From a checkpoint of a small transformer trained on Wikipedia: vocabulary 8192, 12M parameters.
Each number is 500 + 40 x the weight over its row's rms, rounded and kept within 0 to 999. Layers, rows and columns count from 0. Numbers have three digits each. The size before them is the row's rms in percent of the matrix's.

# layer 14 attention value, 256x192, rms 0.162, rows 30-102, columns 0-191
095:484548500463478474426513470503485525493519500493477499566524547529493511522527527491543471463506549519570456493471507378515469534485435449563520520505514417451469559491450548529502595617407461520514442481479493461543484431483592595473537472487567544457470508559464507512492529523514475633492536495492509532523470495503536565528542503513528478515502563542474474513469599519479510544490499460466509524509527436474522501466460489430517506405552520448495474498523457521517524464545492567496519534473445454537456508513503500556486549459537437493539437439509487465517461502551514476
103:563533490482479510489516460477498496471471505482500557457564554493382537489493494390528492528493516449558480485495606461441555550489506507489519484444498482547451476450480509488512456546474523403526520428522548489488483479482500527440475513555490497488398445560481463535548493474541505533455573439541492508459523501543513474533517469539450575423536511488491531538393513505503521533484504532544563516428493493500479478439487497384482545518499539491538493446530523524467439478453449459496429493555506490455524514459465580474540588511500500517496490564450550457476465481495559485
092:534451549590490463480519467549510501441457453432545482514411509464439451469527505509460533531527526539501506487501467477490525480515500533554486490524506498506459457526567499451536521477478424364528526488458512440506484558494484481478492466505504507505508461543481517499446480435523531532465473507541491500518510563514475476525481500464490419494527473457508517458468563458495476519521519555457383522517609447514417544473523444518497496472564509526488490449460457511497509469472486445412534411555531376433472516562442486497456478399504447510528516506482437566452505466493487496
100:521498488512467603500505449550459412540500564511467560496546517514463535561543534471539477503535483455475518558505540513551495486525466491503533532600440502539507496491529489526483429510495442532451519475510521514509473517462525500451491523497481384570513510539459477583438506530497493438443542525535494426547486484513459469497466477514528555562476423556452548556461502496519487446481516423449494551555546532518552453473559465535563477480496526490557515504557486467500573476492515498516472474555493469457504552551520430510454626557526512512542570542457459502529522420511458464
100:529535512491495488492589484575445472545504485483530499629561463488431517576433515513424506497468434522555452433496564450483503526555529473499476463511503466492511501483474501482514433483562577494453471537524557464429489528573494472492459490490538495439507483549411504526490534520499494490468518458566585473544518415558530505509529530544467594462533486554480489558503560496494514496496534521466497522586492495501512576468478506541511518503480469484472550493540521511536518374446450473526435549485501480500479584461575478502469499464452477493515556457550472558478496463523472520
099:523527509437518519457431456458452505427410518483456525511480480540502480553481537529538586561533556571516561545508480506531558500507519455530496552513474495456557473537526413571507501445543461503546480479521519525437504449503470574501580480494527530511502539508480430516474438507533557495460531495453543515547544552511515554544469489508461450488510521460527494549540477510502534526471576444474560492520534560484496545475494487605411460505527491461472416482461491538460587450520413475543448489529484491495451540467543455458521444551502463459512471509559462523504415523502456453
092:491504466527503476476518424447456479539469532490486513575537527485449538447473504400522534565514528487475471526550480506534431590492528500494509467546430459503443559426431468497507510418499504489506436526538490533527454468529441503456463507525427438477477485525515512491547524467538466519525571432469559520485489469490487493490484504525486533466536466520477462450489456520498500463432497470401477545543610487564451543500478541449513457424554463528511509513508441491541538522514499548563421458532433424504467512493437524586529453578512514507496549470459515508467559446528562501
106:497504483495527628589537488463459526475480518558467526568465493514523486541562458492500439462512531430553569508502527469510459486518548509498473467506465494597536555508510521498428451463459592460597554583494445498469498487462472535453492547528609476474500481528429495503557528429532493553512517438458546444474543514496446505525515454486520502475516448505458432490443501461495463484550514574511527543523515478498600486488499457485469430485526491484517517470577516498438532504545494512531429496483541433486481454451484533512459504472524501529419473464556572517496472501462524531
095:525501504436570517421524587459562442483500451492545526512505532535550501553455508464473433535511506528538427503476477455537497510477486461455549521443504514439523505382478498484472531463492516497528466491567437592601555526482468553443556605458536481517532568481487446483463466484468427480557456560472454489477444464500496532624533475509548533535425540497451501485570495459442458478491445529544492512494503520461571470457533517480502543472520518472484511529535522522482514551516488520558541505462557510434472522528555513545512467464572517521493499553466451498511477506527493499
090:441470583507537486494537571510471482466520492566471517467592508489505484463549439463480555499535463489556492495440469455541570547465421489484466519494556514530478474464555580540431475516519489491501528489475480509504482512448495524550539544476482478508480480521592525483487541428499467510500499526469488591453486558473548458472502531478520470485445431514444498525577421491480567543556484486512511484573474449447510546483506546539414558522504555561494513481430596488485538532503508475503418489448540484581493425490528542482488488516523508433566473436460516516524501521467598457
099:526481519496535514562492535517473441469568539499510523477543562515455545496499508507458505486452546489453473504576505395543482511547497464531477540508548465510509531504480438479501506562454476476549526516488528432524477507495572512584423492490502539480495498554439535534552383438499430552539545456475476443463537547508502523506476555471476548495602443497476491483369560547503456483443472469469567420492522442511485512515565525457505544552486486453499475582518514549504535412491538495517459477498484457479517421450496514501494557536499499530468510515559503503507452481455547581
089:522418511491516503521540509547504521503577530541480459567559456489510505504428486475550563511482539517507483544532462475544496538498468534496476521412531518485562500567548443543487446507499417522434532497488540435489474397475456524471528465494513478486534501572497479487632548458596470491564533513506563510583590526479493524486480499548618486530505496509533520509511529523508493542517467435557480455515493489540510508506516537486469530459490539449567497477546560551528564493490407573515490521446505503497542439468460519522491519490510516451463536544455518477459605519537507465
095:467515535512528559484466456524494493510455485449496524626514503548503563398444488483527485486518530417476553445518612433482495519444501483521493430504521498556527408486569512513546459475503562493594425555490518443551448488504542491494527562442518491458542528461530501416439447502518498591446516505511539514528526520527539485527480511551475469474538507508566469540474510461584557518545501494491481461499445516534396503483477457470523484514500548467475476536542527526483492553531509520504442554468457505477525476533566512478451499514408498502488495540454465530515550458485534425
093:421472490507504527500546474435515489452528487513540431475499457490500522498468459536478480523626534567520472451549572527452556524511505413474520499523493445462497487480528493525515495438522536486514465483508556494504513600542518513414516508567461505433518462530451470508488542624498469523551506450497502514477421593505441483523479510427498553487521586482544486546455476535448512571527519471508569514558496477462520444491446448544505541447489467520552449523509505541535487567461483508487417455540460498485446432486559575566560534514483537494507510549527490494508499474447538519
099:506507515450445430495532464460482556554530528584529527507550620493478447535484523503558504553493504476454530602493499549467535434526477507468445389431495489529510422515423493541540481446501528462434495481619495499555524492498506477477509484547532500476491490564586490473490533469510528473537502538471541542534455471451525492544458534407522589568517520530528491407498501446514447515549481487511499523549500506500486470508452480518517454507479472517435441496583522521531465489443513500543503523594471502473491496495472430474501489503506468493550473544511556433551522497449502440
092:459547485467507520497557465485496571502433451535449554489551481458496485505540541473542497485545533461532425502536581396428548495486496504461491520449477441548489482538473526580538510533559488583475617495517496564505445437484489469456501461514479508572495487499495568505496483466420505486519544505470467507453481471445483498519563585499496559524532438520505511480536566551513489507496450504440511490458469466588556520494506544502460439508445535448523499491480482462513556517523575436493520463549525502531501465418478463581471474523450511466460483558506492493417432518437559518
105:493433507444490446524512445533599406495538568471510523498426525497479492491512499530415460562444481502453474476541503513436454530537437517516499513466484518514439482519449482582526477526435484475455458509544571539495555555520530450524576541507506480500452486503445553460530523531560444494502492442469450488557506549609475462534547515478532446499526531526461473460472455513480488496430579570545446539521496486464475562537549516522498481485573438516544559515498515435474470615549553460489458474525438466497495536465499517494528555565495506477484540500528503509495513479423516533
092:476516517513561607564503525503520478500523512479474536485597436549420480592523536560436562602481531523513518476490449544513504462536473492464486407532474519544453529508589540471525514522460470500496486560540504553465478486477425537543487446499472478459501479528504493488489440611508543589526559550543495557475517617476534523532536455560517513581479506483518514502410581532500519548455477440471498488506486480504515486578514513503477469520516473471511485477471429457512455454553514485503532467464486586496516466524504559493549490481547506533483469509493506584540531500498490482
092:474497545495555469505444412523560530518529538450490521502485512437475490497579487561469508503504459477520502506509523488534495482508501462469585527528545432571536497534433435419468511500488497454483475471512419568518536472469552454543552454527467502458535503484530559529435578564476485452515448521554469431552487517496505599457474454483416492484479421496562516473511472542488508543456507481530470506489471500502465431530476543482470553501463431547478526501440502483490415456523457549488527383507469493542523490533555436504505518485487566505549439466444534523439480463558541437
086:504511490438568506487497492533436507511496492507512453509481584455488513556440484538500483524548480434495517485433476558443491495438531465465449501495523487530550432512476529461555470482546531496539544517451583436513511518521495499531533404495442498584475501535526493561486500540487510454510519378497479485577442558549599557468562556523498406507526541491514495519473495484507508464477555508528492536526468528612537519503564525530549573457527506459473505601547486497489539504473456496486556447490533504495455532561531473509487505447457414505539499536422433433491497508491505540
096:570515575511456470483529472491463493515497531550573467494497515572521426460540562512573491549539457501507499442455501477442548578418454561513509492523566492585541510544509540519473478507520444516515489523437507528462543546536487493476486496505482572444458500504515502501556480458477504490480480510482473449483508479520528504570482489555532553463569476529536560512498526519440537461459502482530567529417544521462498489447477536466464594529518551533481517540487542479508440534566429488548549529500485436551433578471450585472482491426514607462496502465538559541482466429470508525
089:457406503486475497532498503603500552425504471446505496563467539482524448425458499557488485482541522486510478540444573493501521553577546476560525557503492436529537511461479448470469589464479555561488509520494530540518501486491545545508516475552508558440535500454470464510530527476491431487539521451488463519435582516509435400511509538553483486592564443491440499552439495512418519493455492453534509469429484408520490526463478500528515512450472527573518553510481448537429501517406509535441481495495521505552503508489465473548482500474477451490532505479471513473562501558479454541
093:560475461497472438474496441533439498467524525459444513440470499502517490511500468475524429539451519422480507474518567459528562507521520517517494523503470556506488555523458446462443468510522536467526457490500520460510444466523466594583493409529553460483480537503507531486499541470502560428555568461504578494539559501531497507550443534472455506456529420449523469437521488516464447540558568490506490470552536516486506546506474466540470543552523529483541489465492560409545520488494558538510522546477556464511460588412517517497549433448568543425536458488500537558526547520524567531
108:532469502502442516522442543389472532482581490523519467429470491528523571545558467530522547512487481504495549509504424522532488425511504483469482421421449507446583539504481556515514544507507513579569429537513509513520499500472475498521533564523497496549510523502532565459514512573528414476541517537434551536527500481406550498513493509522561505472456564503494554460538496549500460519429496473520507557526457530559459433520500490517442556451468559576480459487477496510536561459518407560536479566444449523439468490532541455432478464470427511500505489478475515509496501473501514453
096:511537558451459484424436491531416481576570468467540498578486571499480530399483498489490529509529554420583472468537450525451462546464523472498462451463488517491513492517461504503464473544591456450447503535534576450500460553519515467541481544556527473447509509534525483458481421481477460488511578483516533547502479515466507443466494525448468502475510536528421462469457510512504494409495501534474457538430446471485502470528478454518441485520539501528504568466531525417494469548543467511517494458528504521512524482481541426492422508426462539501567557552492531462559492446443518555
094:483449430578470501521435540540481506481530534494445463497561585517556472506509480490495425509523535465487506446513530544537493486535516579448539506509518484483507546519499561527509532466519477430497542521604477527449487441427607474482525493560496473493540511489544504464433485497468554516444522505446475561452556502536586516465503502545511470529492559470458507530506502503500470481431559479514491461511516431535469539512540535560565518491461539529509480459519500499421550486456466440429502602558472466605507547484477457519431453452558533485504506471479556500432491416523485473
101:556481539478466509502526467543507479441511436509494459434496522525502459525528475519521501446525432545522492482533438578515458446451511537459397444510490534465506536536447515558490482510584466505528510509433483408455508495489479562485462492569628475542530493457553499494574494545468487478521518512538565561517488518535534501538507497559520519562508475468502562473499425518515536489496455547484445510526494525516469511456476496522555512553391509482459536525516491501451478455591470501486516512522500517510463571566442588555555533545514504478417517446538461418506493514450511582
092:463494540439506538473503510512512597515491538507493553514505573491482500540525500577531577479488499517539492522571517528507563490497439510482557524504456423434428557536416484451465475518438425536468541452518548555485434487477498552416533431453511456550562561574498502547487484458483474450541505481525558510499452540526510507492500504551454519422566489486511537455491499481560492530544488509455462536513507434523513506546501433393530495499474523534484485500501483555480444563462471486472450592532507427535511559469525503525495521492519517483418579458527493515469549462416494481
094:533476512489530510531472492492520615445505503523520616432504552496428557455441518433448482492529447484468473539549481494425537525523509533485546524523496497522526459489432550460436492507478465527514487466587563594522478496543604532524499436517519465526555489572458498476452490439498526466442573416500467454476496518502516512437486493487476484529467417508437456502497456500509457533487456540445508573540487506467462452517531435497545512503491540491477572451499512475520491475458548511536508479528504455491494487518463573578470530528470550541487547538492511516416477440480478404
094:607501491557488472437487514542454483506401533525444434465509535498554511486456503548535485485523542578523548446507444415492538528463507519562510492482479537520515427453571484541487508533549571479580441429575482462506511543576428496523505518469481516543463515464537488483500521538536440453459463525509497534569504512428510478474508514495547528573510577459483563450527537494473537510505459472529583495536487459460464512463481478541469522547505540535626541433491501459494554430513484467533503472494464541396477493533509479432504530482446475483441473465494536513506510538491494498
102:537459478475484505452468549480503555476598484551502465476484472494473473464531605441427483542526541533410514526488459547513500497444560511516438494494480499539490510537459495499501478544464516488490420413518562459554444538585439452489475530518459469567490555481439504575435512521469503514454511579506448520489439526501514481523456518489563520455442542505437439478592476535513479495527510529576475490476473480510510459409500569506487501568510499516512537441539492517579469510441463517483456413479517524507447446519528444477540534420476524460449520476467520450497504468466486441
092:489558444521487527539459534451494517523466544518573404466453461449530504502520538518504453445506439412547516543496509487488460481492529505543467529510499428591494493402473530497420490477555518528476505541542591501576572524508578418523477477468547481579441524511520448468482505473474503513460521497500583504462484430502493490502509523548485484497483546558508415483508485446500513528550485489509525511571534471462576523524506476483503511550534451495564509452527618482463507556518461490482506481435557554528499523601524542517515443461482480532521550563487556487489472511427464514
097:477440539513486522510492465469552510487561418499507522479460462515482561540490483410455415510452511433542470422504515506508416468516504485518405556518482477431496525519438547533434584508488462491477523458514525477499482530531501554518529568461537462467512448572554524436534528502523475551463454562534380457474488527473462516475452448439503538464543487513480512464564534470528431508472510419511573478471513485521421555478521504463531547483509536440567487524493555515502533442512456490472530426483482510482567470563514495456455464418527498498506459557475520527455492467557495491
093:478487451541474585575506548560444488483576519484551491551490529483454547452556528527431520518493442510501517548461521459509401459458479580504602533538478502547392492486496519582495526553553479466561511514522506561510475446500502540562505495500506524446542517502541488476490571443459565480490450489546496572503461514512537495503566472515493558506529485519525497469402564514499571467434475547423530469507467471523487499501515569456514510495502503510464442496524475543527537494546435553482517496427515555583516497479454483541504548488555568505561520504522546472498432547544477520
090:473484503486561490467498424519455506486456509499562469551469506540487530477495542476440507465456504557482559597555509501484543560532465571495419453536469541493553453467523444477456551447426484549386457459484530565515476445500455544507490527517489521500536533587508526511551469521485531488436465438537535422469491578412499500468541432466494492481570473460500480495426521518547507535498485561478522546448474485502458567552442553487546487552474539500547524480503543546427552502568486490554482497546507481483529435488516513473497519503478437485502466571500526531457491510452414459
093:512553449473549530522580423466530528444468477461442530499531465540465507438512540529447515450488442457469500495540497514588546483497511457497505540486452476475488544465485450549559490419528482510466460527504576485520470520490505574559480530509541582570487626536537457448582525428455544514511544476509513505460518505523478484564523474479495436483496500557445492492513492531516528474502413463492531525458464526556557490502509467512486545471445533488525564544473422459441455516560557524479502520429420498496530463496540500451529516445524452439442527569525509434464520475427503493
083:514502530493474494494452480477583447465474479535530485489559467453568493513490444476590514512485509466552440528527459418505451496487480587540573527492506495515509534483444549502504506551411457519476465453474493477487486511547484624517490532481542467495495536523476513459488553468522513530465423495514504533524464547510456445457515530461493446510523542476492492536479429473516476486476498475512564476502485443486537463512531444439474508423497458530495522510571591583476542451525547504465468486580497572489506479512436385519518497550453441471598485465451441475590530520432469503
089:463608481529475454514446554542527548541564502583488412502489468480558445476476477533448457407452502536491503452436454516486470553447490440550513503457486480474394501501455490498581478502549551476462521474518483475559562442506529494510564463496582511453529486476489492473554476609426501557471505531548494436534468508482504479490528443486503472502497502567475518520506531522525500523465535520506492531501540465455528498592575454512501432446463487460514488519550500482539485542505459528482520535483526495495465526523488533539566466549500528576448520491552590549551474535518472591
085:482542411491532507513446525499469470522440512424452560452478466554447524547459506490497493518503498423493490517398504511457514481471456550504544440480551488521514543432535506524420524560534513501515543465519554481493442490527434481496482448505533504434541514531511534478541481452440587490511523556498480427431457453447482501460528574471491527469479521512526471505589518473411609518528521497468450491452491534526454546540484491473527476524594507552552545485483528476449419508541555522556498521555483454515479460530470466521490468540519526583525433506432516479552524467578499518
086:533540444471456438500518425470465464517468504531502454454524525535441537517495501505482507480484468473449490492455444441445483461446524448531522512532460518510521496444428408498457454453519541550471455517412525498478460556506510591456486476480440445518452491511562513500472593484458428487512535490500550472508529540502425460478507465525521490437554491421467498527494487452476465528534443437548461500516573563514477438503517520541505499478478488545566557482555536557564388448545568479465505528476508471504498545511447513488523420490468396512501504528544517456524566453462452518
093:562522495581437434501456555463533505512430453494514530492463434508465480535531477456526526437514516540571504570509536485468464515488476481448430474542459438536490412561505495550526558533475463519504453491538555467552515570558473481448416521486548460538457539497473509435552561503548512534439538503525589507514485527464556541549571525476519498511466435534458438461510488523503541545462502526545501522444466481555564499538452437490468465533423426570539541547462524498535496504534479574557478521511459548513465496431496526475487447507506534491469521495444417510468495500461509550
087:485547472520526503510476528546493546520460491407532486518457500542570466462414445499465522492530436541435495506466523525421575486491551493532535485505525520523561500480420515551467425507590500635514475488516487504464475450514479555523461516538539555525496486559507436473513543492511417514527476452580490536563509498446489502494426507503544462522490559544500464443488547480511475500528502524470524466540504479535430551531441530473533505394550512598499528547463516449448528547584461558518521521490442501455471451516436510535485530437495448504511499534537509476538489555476531541
089:505527457524566426493476479517528563504481476499489502462511526521566525516467442497505519510476459470537519462462451449456476448521438514476493517480487551486522456487531494515521447450536481535467514526448566430463403506504536590505511512441517565506468519446504488525534504569524459436524475508513533524533464478564508597465429510526423519467491478497533532544486549589494462440467457483526504456506508535442554503455537534449413523416513551499441549512484510413492483605574450512462490472352528503500564492525528505552445485531489487512515517508487548464522480491467436482
094:529491525571462509464467431439507589409529532398481511540439422543460555495499453508459507492589505528464507465525562471486493515445524472526474518466496490517559518453524452509523427487437554477547500448462461456491496560452521485489521491534474514509458455508416516472440539513490512483547494517470525481504473521517459557557509558507518474557471499487572482470509442481424464488514517481533536530514490496519438541484532472529600484507478508500553494560511478454520546406574552491470560521510488522476479447492581572499543472482534467494408601456471470502565466462473555508
084:536549563484501462574507485516551495449536473485545536456495457515497502500503460461565498513434461456561398475494500499538606454484511438505456438510524455497506481486529490498465592531413474552472448461483485551570507490529502488481507513468531484532511544494442485564509469476563488592471486449529480446481489486538514511464529593504487575528433420569467602488489463547463479523524467466448497534542446509473523513458489478496493464481479526528533567518394486517457479501489587492523508521456518549552558483524436514492463504451462444529546568500547460483462577456482502504
093:511597490547431494448571548485535451521500482444441468552476515450459494505472497471511464429522527488404493571509522472427543515521538464448512492526446513505558494514528468427408549489463518467521480496522444456554459491436504453511492526575507455431527544480476482528561484465515534480546491473476505500509447413520487530552475445476502485584552452428503515529431467486460515483540499458473520501513517487530505429378508478517461511515446531423450493461423546599476484528452560488494509542552442437535487527486534496502570480467514504513483479498524538492519538444551475468
089:411518547460476477498482443598509509527541530490530459477505463533448517573532484467482548520469593457470554487500540527483498486525513474492537520543519463515493448480437454514560514505460546500477490512535471550482552507468576492533483545393453449463561453467534504543448533518489596532529529483565514508524562588522481419581528476509494526489454481516526509471451463529451516540485463489479439493508509443566429453511480449536571474506512482519327531518469526494520523458488555441513503535542442470513489481574452506443535462495545469480479501481491500557518538527515521498
088:544488501473478552453537452533473507463492556442575455511503476506471529510528432472509562439614517505461538495465502495557477521471490453510489488517517559454482501499419510514559529535457575546459475518504491515462497500540543501495596493499494428424503519418529539513499513483532478493482519519487501470486494540493499543501486463455458457533457531493419470547515523533507631504382519515512434556515542524534432569445519473490464433532471474508496501492549549560479430586551465445523530518482456495589479415437500444539494510515529567525499528448501543516478544505449478515
085:497479549572572528499440513441422448526464564462545494455415446527477450469535496555528430455482494519507499492522485505551519511522507525497502420459457508534482510533505547431517518416466515448482527609563492542471580474476559510506504424508503525486545458500515466565478474549524479431469502449523539448509546554520519513455477513566460515455499510527524487452494504445502477551507568513531555447523534453591509445525454517512445563514511470470472451532434490515484517367550504509444568537488506562480473490491452474498440535520514551522494483502544483537430543479469449472
087:551496472537504509477545470434459551443461554516449456548510489488617439482548479530458542503511533475452570578505470470510561465542530464528530439517480522518502443529572450505500506460497518522491521513488525513546434496545516525442545532517491502556571526481580530496435511483494507457527460476515548474510568503452585426459500530528534557504514527419493423522478541493545497494448574525521525464445542538459532534544557582496544488515461459508463480471552463558560534488476479583536562537455512473521502531466531541565494523460517449462482554480509475522488559490515432400
081:496489395415569444459530522496524462502508448501502587408503509499469580535402478455506532495496480462501488480450478562479606414454443515500497574561446492506533460496451488446437458463497504541429513551501540514491461571466478490484481418479476488516474492540554479501507497505516552473547579467471537529485513550439565448520474477536505510580490457469465497523452527521480485473517549532496492523501543463484484541478483535529536560488534441487455499501457450453455438551468478491451465530559486442520501489540458559510533460451541467496515515536498473415434542492432471537
090:513473507503512503496484541540506531489500449488564466502480571468443497491499532469495549485471506496563446396539484469459464495532461484585479493459510486448507559485613559449462450511487477511520525562508501479493566451551425468465539476484480486508485460534463490561480511564527477507454474454543483499517416544443388512542486526536532459468498490517432490517454453490567510521509538511609494457525510445520513446482384499473579533462540474447483508516539512426527475478482510415527489401550515491507460465514463418474474516492510483548492514516453475514541506568453543421
085:484493476482521510463451481548498458524453479483497550483546448523532532500479495435462463501516546539542470471504548534545513513558399490463507518393551539469459485465486533478478549444495440469546541546532516526483488456522541531442464528504484555553487471489471503545467565529549410454457459514475524515533536478582475500487561565457570501430549472456541555449486518466547483455452440433535499514554509493492540528547560478488456534458513521515530457550482393517539476467463522484475536505496467429551463556605431482506469517431480557526518489487466507555454583513497435453
094:541506561524544435506480520586517535482453492556518522513548490499439472501478522440503483508496489453564580477541527520477544550480541428498524478482525496577471502457559539413557492520454483557566443494419490573517542537516546471490534440426450518505470466463505444490533521468560567493517536455519464496494543502479528507491556543497553433579480494538487469516524484514507499521508502507459547533494520473499576509551477537499591417554557533490462529465462436462484535557461465540500500553485480473443481453494512471478406451530537480592492501493417579533508475451511427461
087:481519512520468504474514490534480506547515588561568459459531458445526509435484486434529461506419441531604526517544436525536494532512539543435479442501496446466490587480512601486536465491526471480456455511552442598470577476527520490517468451530564513471519484531514552508455463494491475469523519561517524476536439545508485561466507469481531511471480551426507510542508470504491512533442568508568490478494474517440494443533451526480483495502532435471522496451546546473538423452568497474576543468452491520597513544467543545596538579502447534479479507523460533475533505494523496510
082:506543524510531502476482520464512480539392470530460500447599545516525508466464559494483505501538450496523444487447435487556526531524556488492456547594476525516478506477402489494456464490498558553433467480511520591483490594527485484507477432449486525500578482428514573517572464469529544485473557527485449595527490504465574486578517492469438497507511474527478554503521536494429478527516510581529474467542418510509472548460479480533551509523491479464537512464529514481475503528538522505425485431456536503560482467502570510482413454497489485550518501490513524552497562440533459571
090:556450574468429498565590527537453479496484507531491553422507511495519542455481501493514477470499419452524506506496478507546519488483493483549533528523414473521456514503511562471409466547521440501505482498510506514479564508557440491542440558430554501535410535458455459514500525551513462448496456485473498515525510505480508482487477483499568437484493452588499496507485528584568485507429483522488568487487483453540430507483513481495504462516521438558484446477489505510509525527502534447497498494499454540503467585492419555446504523522435454450414414534472514565510453575572443574
087:445430513523527499552534430490487510498544528518515509505550504520531488432466520508485569483554481477530513500443491411563511519476513467505524523525497400481545489453559538567475478567497449557466530455449494538506440405542482480529525523472484441455493500524446529570499437451516454513536492438498536489514493531579446486544458490544525445514482581484464536604499536557538429433534474547526480505437522526478538504499490537511518587433496493418512593469530422465488447434534533532490515457480468481544492570520481500565515530515551521480459474507486509526574512446502460538
092:524458507472538501497555549499508548431470513489480483451483533530557440530559494460445562494469494485474502492521407484466457455468434568467447498475521535550507482496531594524433510481444530475483477552534520523472558487537547428524533540528477566458451438549494485364535451498508493515546476483506496440498456541458467478577528517554542510540437517441500523427422543508473529554521533527468546531459461540541534520456518438444467550472507442507523511473525542561402568514481486464483494495399529451480483539523516437541492543533488529493476509514488565515485481516449485439
088:546467501525476478477525526525544491524549604571529556520474495505485465557485514519554592422536548554495432535557541469518506494494465521468471477459468440548485478454536443509533453552436494564496504535505482491440486518490500503568558415498534530458492542544533406483503477561487480472540515542515466487485449474495505504487498437460489584461481526475524438546488470483508496505556493488497489442474451550556475519452516475421480513572421406472508502447515496459558518521538514498439518439460539474528434488497499554516498559423500517471516439447562542490499616474446544485
088:438530544453489443457434447535535625467492487506565557496546406564531424494479517458562486493452544514441494545528537536531540496485470433517536506502535538508495533521490526479538508496459428525488518493496476618546518505543472549466525542428533507549449608525499481437503557475501523551532461480485447487490505549474532453499558560481567476532512434466490566451526513536563542444566524501470508486512516448559513490531480525532495499514466462467478458472497505516517511495573459496503537509545538501467480568492475480455594504456499505488451456501550517567496502493443603465
092:475533545456536533546481468482459521474535518502566497472527495472541500522466453522482473422515547549575469458546492518561473441520499476535465505473425485516452475582464531559500514409548538485485486549500571494499512548545385454406501480471567507488507530454369439500451484505519462505560500438595501548519506491513425540433463514453500525424505547507591524516504468531563474435469544482495520476508481471530496532498457445517504534541459461508498509481594495539526529421518498523504511470470468477560550399485506492497507515513481494527443513579518458473510539482496497522
092:493461481521413515546496479486543569506523560421487531434558484477451411536475491549460449526580480445469484540563527500504514453497543534542584454491504516488541563473545543536455591488458439502490558489499399453498539473537568463484561529553541513488434510523481530527408489491463504499535474489536491471536476484494519508506515447452553447473548521463553494496421504442467428458469479525552472593497459509499513447536494506533497492551523472456488512554486562513481580521525536452479538539448468525502549486513524533513528449513483413492499549486474435448452488467535571529
094:555451556470507467474507483481531499503550500534489555445563512476551414510583415515538595508543476492459559455541546468416541438523410511529467489430511525490491420451520575490488551488508522460511486461496443491449565472493492531528527560513529521504510477482486519435529468528566531467478501550517479516475487406574547525490480475458465463498497534548503506515567515464514588470506514503478463543463541412451488466442499517487458451532518484519564512506470512536518470520468440508484522466442440411548429444505477507548543560483531489463475505559504558490460511591515542462
085:548517545505512485468573467556446566502535558566490500529527537533500522493493461496508518448496528499515525522545491537450506505493545488485422481516493524479571508480534469433490497498546463461397462517512472549503573495558482549457497499494473508443520472482506447615485467531506495484522467517470625451499601481491500443468505549559447491545564479443552494483496494536479433469471509523513504559515529561530505515517472509476519400441466449463465524516577478579538553497517519496432592535483510545551481477435488548520532526526477448447517440496468471491395414500535514490
079:462430527555443483549553526488508535435468470438472548572483482521477532489478562449500513531544506506488500521459512534461497430494487561448431558524412440549491514501448498493566551478484527525458440441454498533533522528431510429457440518542524483490560534561450546519449523531516597484494481517543515483455499479484515538547415505483515554520428462550517516440485493491496527532429444479471518566488474491480558506523555467488526422419493517508510569478504486486531502468527526484475495477524477578446567519437398523472461513609530542502423505522505509519455451517483484523
088:466473545529502512515464469491432501556493414524491552493537531423542459512488563505555526522510576547522567528508517471534503518582533454552466464522472487504520507529423469513545481495563511525437552549511431527520519416458438477513569535526491585477537513505591450489453434457438511496435543455467511568523462444512440447494492603484516453555400448535564501553504519539537462522509481462460550497483553451432519474453459533555460478452538473481518504541489477536436503491494503475496430532458523505432510500533517534556475469466540529477483467520471577514533491498495523516
089:440463509499555455512467544482506493542500466488496433453527450537459562468513498456500505531583506470449475539458486472530476467458443612478494491475524503466447478486495541522485520513403496511466442421534524493510487434501436477546431507523498498508512509523419469434517545513499471543458574403465534501442452483539433488464555483504538481508464449473369486517459466481481441479483592554502456452497442485539558520473472476493545515509490569479514434455518510474512529458532574463535457518582507551531416467561501561520511530482538452493516512518485470508518485582442503514
094:499527497437518521531493565532433444457545501487495504515497506547531506445484496514498446508532537485602532498526462415437503520513494517472523488517413488570492459439513522515428448458529460445443561514510551482558519433544550458528482439406532578540447436508543548530490497488508464493456523532505533471595530488573442430495383463448558430472428511475533445457460501508526491581475501512510527544489568510485516525539500529564459564475477505495540479478506494464518486492491461521474509475562538508444500480561501434567535496550479533487477467483501420485495523483432502490
089:399506522493497594517490512445551528496462477501477582474503555455537567583411513496445519456525475508514539487570531525534507527483453522505475516481517484538522456411502449486461542507503507452521536522547465529368487494465496459509525426451452555501429436450490534476443451482469495443447531487532557530489477480506503519481459473468436490482432503477454579521443526532507486530623543524520534481551526456532512582535538548496487511530491514564484463572492514500513462472524569490513452537448478478484497514494478501512464538558547460524497504454424537498489491478463434578
091:514485482445487516461413523535493495511495509575524528507505508506508501479569492605473486555536513479517550519408510470417476532475500523536511510533478535474529485457458489470531491547439491523524490501498410478505525561506450479486479539509528616535537509611493556519506461617447487510514466523500516541471508477494472567444553520545567477579543554519502532511559478502525512506495540466511495472424487532472457550442552493500488438540430525511484490490464504502547469547573553477497495521501472483462487457618491438492510462516558458536527483550466445501378501465530515424
086:552527512460456415484477488545547506505481510467510553549438484498565423479509551479484524468489474501572491584535519540523495587532451448524541495523444475483584526501517454521535495415509471528525365510555463548543546500478484511435432494501542454506536577505493488467474465524518458525600457491530490555482525547488534426533557554521555432472480450499451490545476511480463497548519549520500523458464518479494563516495545525515488544529441423513572513510443523414535488508588515459496494529459542537456498532556456522511521507490529448514495582544508437538487482486538502453
089:472435536464498541494593524520583454526544509552561492591412534554445504555591480450505481548511506500513503525523570489557503537509476425439486503483523480506511520493503461413531536475405481468477537503449500559509539503489495471500513433405461475399511530477490554541476528484510531547594481477478508506499465455506517554558503503510538532509477488499513502540433442496451516504526501561462548546460463487542574457539449511462462448509480511499478461517547468479412411525465524462557533485515554496535445520536521494526517444439519479487495478472431508454469458536579468493